config.yaml
num_key_value_heads: 2
intermediate_size: 256
hidden_act: "swiglu"
qk_norm: false
parallel_block: false
init_std_o: 0.0
init_std_up: 0.0731
decay_fraction: 1.0
z_loss: 0.0001
Each number is 500 + 25 x the weight over the matrix's rms, rounded and kept within 0 to 999. Layers, rows and columns count from 0. Numbers have three digits each.

# down: layer 8 MLP down (transposed), 256x96, rms 0.156, rows 67-88, columns 0-95
# gate: layer 8 MLP gate, 256x96, rms 0.173, rows 68-88, columns 0-95
# up: layer 8 MLP up, 256x96, rms 0.164, rows 68-88, columns 0-95
down67:520519468544554452517524508525550444471493501462520466498509486489508455499513492506478499513487459494476517513503494450541506523497460501488556499515512485509462472466524516484517467509526498507481491532477512537511456458514491512537503470477468488500488523515507544465480494539512511504
gate68:530483528475554513566494518480538511451492452463492498473489467531511514516489502475539492506519530503502501497483482501507474512482525497485532522524506516495453485521516470545518496523478476505497488525485474495518502490514486474511476485484504513553530475489509481496522524545495526526
up68:480515540510526485536494540489519502510521533513511480485500483478499515514530511496492502492488507542483546524506485494495439530470491495479527518473524452481465473500507469495519530499483537505506518454512484479449511515476540449499508522495509482508523490501541527514513565536482522507
down68:487509480503490479542487495456585510470517489518474508485503505532506502482512517498495502502514496519523519500465491523484513476520503486467498500456526484471452510505504532522534536490524520486552503489516480509537523510473533482473489532503491503519527476483461488485526507508529506504
gate69:505485446481545502484513509479497465494498484519519466522489433499506492501529512522546495467483491546545483483470502496510482513437505489534562549472479474500549509503532565540512533491540524523517480469504518487473496483518576535471470552505496503531542498537481454529509490479452503495
up69:523537533489531488460452504504492548499511496528530519426520491510529486545480531550492505504499534505515519526481453465567513503560490493520479487531485522489503486505508501507474555460500519516490488499520500519476471498492469478530542496472488542537483535497499529469481533502536512493
down69:479480466524500504525480509497493528516530499506486465495522492474469499515494491482511492489493464515492510513487491502428517510484486453502499504500498506489515513470438466530539502534493527533481537486483550420488514483503539535503462459515483468489513475491509465492512504462440458526
gate70:491551498504516482527476485546521462483479507506525513446512519539505527511489502474505475463504540522491481497497493510503500509501527479480514467543489499538488493466517493480492520488439535495478519496479498496469490508494510508537448514503524558487474491537501474443458541582493500451
up70:522478529490497494476508498522509515491513447496457517532471471477502515460467490492510489502477506507479502482488522475486481496493512540514476483515474502490488511505527441529477511508482500503493483437472499506497527512497475468544482452505469468512492528495525488491502492448481521485
down70:485489540493511496498481526489546410536483476491508511530494516508524448472508519534513513476503482521491496486477464531537508502509489513475488523528514496500460514527499523523474490520510505539528497491522538483476503501503530541510517540528498512494540513463494482457495501522480510484
gate71:532517507480521554493526486556439521539515472494470507512492439509458516505530501483523491483540509474515445541455516471541436483452483477553548466498518481503507515484553514512439505494466512509496484514479529511510489542490479471504488474501471492541495502519505514540490508449480537502
up71:532512508505440507510529533492434489480479513547493498521535512516543498482477506529474511513539534500527494519500463498519474464566497489517469542495518512518499494527495497514478516499494503498529422523454506480464465526487497441450530490503468455487476472462527509460530490488507541519
down71:563502456517521487475498485497494504472513515468521463516460493549496484490538499486487524497491477482497493524521503528530476489465515529518520522502511489473498515519518456500482489511526507504518476497510536590525483515534453531520474490525490529493529516489517514517508465486522549453
gate72:474522501485533522469497522513479465521541470487501476457459478485465502494535509499488447481469498523512522536507543506443473523509482501495482538505485490474446507495473478493517489488519473479455503544506509507489504472489484507497567506485495521533473492494458498506466490539454447493
up72:553509510492496520519472461495509497480497480532494483520491474486442532491512510505504507573493483452503476520500523463485499509498504494475508529524515549566537477518520529472478517488452483526462555536522488485527543532490537494527477473512527494512453492515498492506486482486536484530
down72:548503452519520527474488495491503557506524532469536532521507498496525502532510532447487460471489465526534510525524519493543479485463469540519493523507510490487473473495473574497488549470475519505487580536511506520504471518495500524545521488518533508512518470497500484482493529502484456480
gate73:472462485512471545517449452490517518491525504491496499505524488488458525473453493453556500523519476524503506501510515468493526519500485531523480518468494530494507513523445491520479506510504505465523510508507520457460527482549511498499483517435462532510563521529512533503509522552498503497
up73:513530511484499450455477508456511486483503530480486516470445511475470490528459495461521525508555506525497524523486521516511511481544512518468524492488515507470486486491491501502481453531465530471489496486498476459507475487495521490487472487481498472514533505503523513495484527502546555492
down73:470500457473472520432515522487477576500511521503490477501512477474501474525495510503519503511506490519494494457497507551495477478498529512496493505490486477472509487469528522495494500521519559507518469494547478520478512520484516471520536534514486523491508488526474477468480520496490512534
gate74:484489507530506515497480507525480539489528521465497486473480532490519502494532494530509482501575500513518508508481488515506535439473536492489507514520479525497504531513519486538531518476529562527456517521460521514499517488537503481474488481481507501467513510534473551502496507487466497478
up74:546503534483483514486497522482511488477512493528491498454484485484486463498513501484510517472505477542536502505467500484477469495536517523495478481490497462513480521434479491487450528457471473502489546496530531449538517473501523489515475546496511482543527485540495507526496518510509507471
down74:489482535512519485509488518516398453520557483495504532531484478498479497511508507472525488526498484502513469526528483495516485493543522528482519520486472462504480481507499450496483487508494529526498495478506528536436504528488467537465515527497505476464486534475469486500437504530492498510
gate75:501531489518516489485490526510504450442465516521453498511509527458501554485482516487524448495474526473472526534482487463492517499530562497450475495481536478513530488534524488518495541487505546469491503516481552499489500522482514485451506521492498476523477493540543495510500496501509521532
up75:515535488506455444483464507489496520511487476477466480508533504468493468532477514516507503528505524526478553491489500475456524534505510543481471541501489475481500505448504468516484497484474450530527487527519494501531441504487511514474514525538529529511495570480513505488461545510506551518
down75:459514507472470474479475479468504563539474475460460491530495507505496477499484496526518477503492544526468545546523499490525491489476500495520460504508515539489524535497500502471483512472483520484449497485488555488486510508473536514495506510432494502533488518497542492505504483470490479550
gate76:473515478470470456508477518493518483481539482513526460534469546505475543495510498478502514543507495532456523521444512467490495512541483500493540508483517507488511455515498538523448508507508547535468495534466512502514518507467500507509450481471538533526513486486475468519512473509482498487
up76:490484479476497490501512480561497504574482507509492498501499495530488490469535494485503523518470476423476499514530500490500482505468484506497503502526479483474451511543525490456578498508491468535494517532493482526485509530533484437473508515546496509509499478498444549514467487527467477535
down76:453501521506510479482521505488521503446481468465432493528501494467476551521499495438493520461499506485457509497478520497494502452502481535536490501515530485483496453472489506510483513527434501514487509547508513490508480503503502499532508500520530508504457472489515501501530509492555485506
gate77:519483505483494550513481483564485488519540548488511526481465438523550481557483479511526486459498491488476505504498447486518460503490474459492514500506501526493470502470487482481486447530509511533477547477516503445507505543510501516508506497505523531511548514498514504510533492543475477513
up77:487477451514513483486494511489491525518521471493500490474508524522500509517509520478468458534488443496462524537539493548530509503505507483492464486498518535479482499511515517515533515487533523469490538498515501488468560504531489478498502424511539487507502508447466506513534514492486479507
down77:516488474552527507507498503525482441516512554454470523487520476528491478494545522518492498474497493493476519504520495514571500531519511531525485489536537484492513454477490507508475509489526494503480489526509530536523445433483521472514494492522521524488505498532509506508492476472477485535
gate78:474504499548543560514450486520496500515494515518518496476525488517493505510484486489503470490540517531480515452493458504497515492505438546465498535468484497509513517491487498486524529506477484511500532503524518538506458461488499481467522502489496520487487523530493523495515535509481496487
up78:491515409499518513505505449520512517526558546464502513475468491495532501519548511443536507502528522480508504545485471502489496534509495492479493473434483545500471517498518466494493485447471517531476521541514520514500540477451502507506480500498486516486462462482485518531532480467533505547
down78:464477514507484497461512527505501525476505525511504463537530494482499523499507491577495532475467538473493495521488523493484492504570504517474514527532475550503457485513555512497535490484477489468487489502478485571493521541551457475504510506457494495491511508470521472524511498530480500495
gate79:513502479470479505517524507489495503466518481483493460493516513449495484554472485471512494480455458507483481501522509506523507514440493518475509489489489490500509487524518486507456512487549502559507486535497503501482508492537494485518486492471480487503499485516501483492472534479507506519
up79:465475520490503480462476474522540493516512501535510508502478478534523505479469524460492482502494514481482447473501515491549502519518512461510523477490519516505473516513481484499513506469465457500497521514504531502496477535493503500479505536534533522511542523538491480488483478475519497522
down79:459496492508486501477492538500520468553495471492496504516497524521456543514547497478516514503498516530482546485490514484539504457522495522462485497497519494489507468490499552470513512466521489498488511486513501512509498530494471509517500500473517520529467517518454488521466520506532505498
gate80:526535470526491517467507475502501471502503500516476475499499510505480485449493497451596480499535505480476513523513501441545499481466505443473507489535494508535520485493537477510460487502505496520452503517471541543470493477511486473533471466528501478479484500557521542484481509497496544488
up80:458526577496516534501497492506492502458433523522495487457512515504507492469492468496519485459509530496504466510509499504519472465488513498498494501518499472504522465553484521501473465552523508497549474530466513498481535503464503530488462507513478509497507467517517518470488505453531513536
down80:469486505525500507494532513472501521499515512497507488523513504505537492430556483509492505469538558506537500504498465474500484515523435489479464506525497517481513496529506447515501504519501505530551496520505501506515443474499513466517515473496494510523502512494469477552487496469506497520
gate81:500501490488539493486477488543487483516479532545517503476527506511469468527525482469480502501509482504498494447522508502498479470495509455528488514495477508478498514556468500470477522509526521536486523484477542492494476482467498529498503515465530500505464515523550480483486513470516486469
up81:482499505497531490514465497526520514486487542478517497448520500513471501541509537509491473493469523494458501476526505484509492519472511492525559505489499523495487474562457447494523496516485510503521513506500517464468503487500492505534485488532538515514500532509485502534502510469475498495
down81:525487530513529504515511486476485494471532491501554523449504465487455471509466495528505511535499456499469527514486523520513513504514521510529506537462510451486485471522485476477519494476521548494504463507465489449533510483514494530508486526517526484482506534515514488476505486515496492520
gate82:496516503501513503496555541486544445501480481469488501404470499511505428491482494508500492507501552494509492492483484481508456515498541519535545534513453474482464474504474490487512494531496518518495532520481450493525501519492490525497541529476465500486549495547481469488532534483503489538
up82:489513503506494491527485466496461533486489497538542458491541513481469531512484509497481518445506457505480522491480551526497522501452500486504528519462473527490504502530506465513439539507513483496475462547557512481507483476506536491500468479489495478530470501476530467509511461473502498462
down82:510509478562512480543477496487437390507509468496476502540519506508531466501528518476509513489475492464472496509511488520532511490488485504533475519526505505481490458489499490488511472504515536518515492508485482412537466538523489489513476487515524519491511488492501494497507512517518477481
gate83:464521498515500561508483505510507552473475500509455466456476496503489505508521508454453500484496533512499486544462537465490476477526475458493509490505542489489480511525494542522503493498455465484495474532515454518488495463472513499492535516496502545480464504537518523489513506483504499537
up83:501510510518499510485532498514509505477514536488497552484480483539509458536481528522450466481503514500484546516496512480531533497489511482507525524522506487497455520495488490538429511494499478485449520484485513490530493506442512511477508499487505524533518530512524483514496497480498535467
down83:531500521488510497491516513505518652444506490486460496485534487486498479473485512496523483504524508490541469477513496499537462519506501519511520479480481492513510502470500517469542524520507499492465504510495495462536485492497519479500511508499508486513496463533494516506498513524489503553
gate84:501489484541471485487515520541500495533535479554491501499478460490525488533478516527505475540475511525483520507452482517503483481475514553469507490484514483468485571448530483491525457457481497477477506515531517525497487516449447472520496523494513500511515525513523498555490488445481503512
up84:497521501516465461476528553521458546527461491493520495522526523491487524512490520502502500466512494506519501498520488543489522507536510507488477499464458482524511488502510480454486494479517523505462480522546420503411542468479480495477511465497511500483538486511519534495468483480484517498
down84:532541512493499474482482513521517463541481481509475485526484479439485492488498505457524489523524473483516508510501504518507474497537498519536495491507524475477541501487462517509488491473508507447508547531474544572525480499490507510529534510516493456498490466493497461504521488493529456475
gate85:479481530505486503491484496541573527483504472460478509497479496499476527504513489498495462509481525484529538499470500485502517484472488514494518544458501483503569522528508493451514489488465496528458487504487507491509507482479485498489503498502481540477522517493540497485489541463510525519
up85:477469505506496462510485568508474513465565479475502454518489514498433502466484489479470471532489529484511528525469512556478530517492544492485491505502487513487482461519505471505510490496494536488543494511481481483480510492487468550500501518523509478479476492503482474529524491491490497502
down85:496509443465474487503491498489527475541463506521480543514502476487455501490536487544502480504516494512506483537541477531512556500493489519481491485492500531516506488521498503503499466484521514498477508551526552423499476475456462516507502510512494545510478513498514501501492522460507532520
gate86:460515482477460487495485506502513522488465519484486466507475530490530489535494512465461533509508465496503497531468490484527538509536472520528505502511496523516526493465504483503492490508495512510430495524501488535522524503488484525478523506493546519499520521532493467496488500501467523480
up86:520512521504509536541495543537485502498528516465515466543523494525514503477533504475493543521500521527499463472467501489470500548534465511468476541512521470500466503483501514511504487492495500500477512520523510480507472516490471532484476489508518519449465523501509535492515543528471447533
down86:502530495512465535508515499532528547500465463517444443452515509504505530481518520456470545468545500452523477499526480508544503501508522519499503521462468499490489510484498488475470524544486507467467490517527478506512478527483494486491486506468493539490483520483482480511468485501462508482
gate87:544477478485490544457508495448482529494506499511512512461490528505486504503515518517507522499494512495463481497501519437467543507514457461516490510473490494511500526478516500535508448528505514497522564520513515465500544505526526529496517528481510516487532482515499520502506495508517535490
up87:514468482485484530465512506514505556501468482491498481465472537497491482493525548504495494503507488528508482503485507496510544495510504510491499483493520507559553494487527501533471521524509537492513486513462506505490474479504450548534486466531518537523516530489468462503508502499493502469
down87:463512498490518474476511508474540508471515495536450490514476515460458497526454473509491494508508477485530507505516511501480452473498467502506509498514482454557550520536524503511483478521483502478468516496469445511498494471479508473508506505480529500514455501547491490525526518518491516464
gate88:534487523496479497489556470552517481497503509484495491477501479518524515481499527457505514486509467523526485496454468489495522542447519475491494493446484526474524502480491519527460485536514456501465520516493503520543569484501500491520515512469472544465527474483485495477504556480488561520
up88:482521508511541558501519451492503494470479519497518503486531496484530510494538494534467480540510504505486509493537496500532480480495507469514549512530510479524480522453506496522496494522508485540530513455511540456542485488503505507522466496541468491486490491509491507485519502501515524500
down88:512503485529500525490508488496452475515512491446512561520500500540502511499494513491446528501505482498505473480497537477521526487539556470540491448520514535526461495506485492482522460479467497483467507487524444555467524502502528495479494493466501477483477485484467490495493497467494512545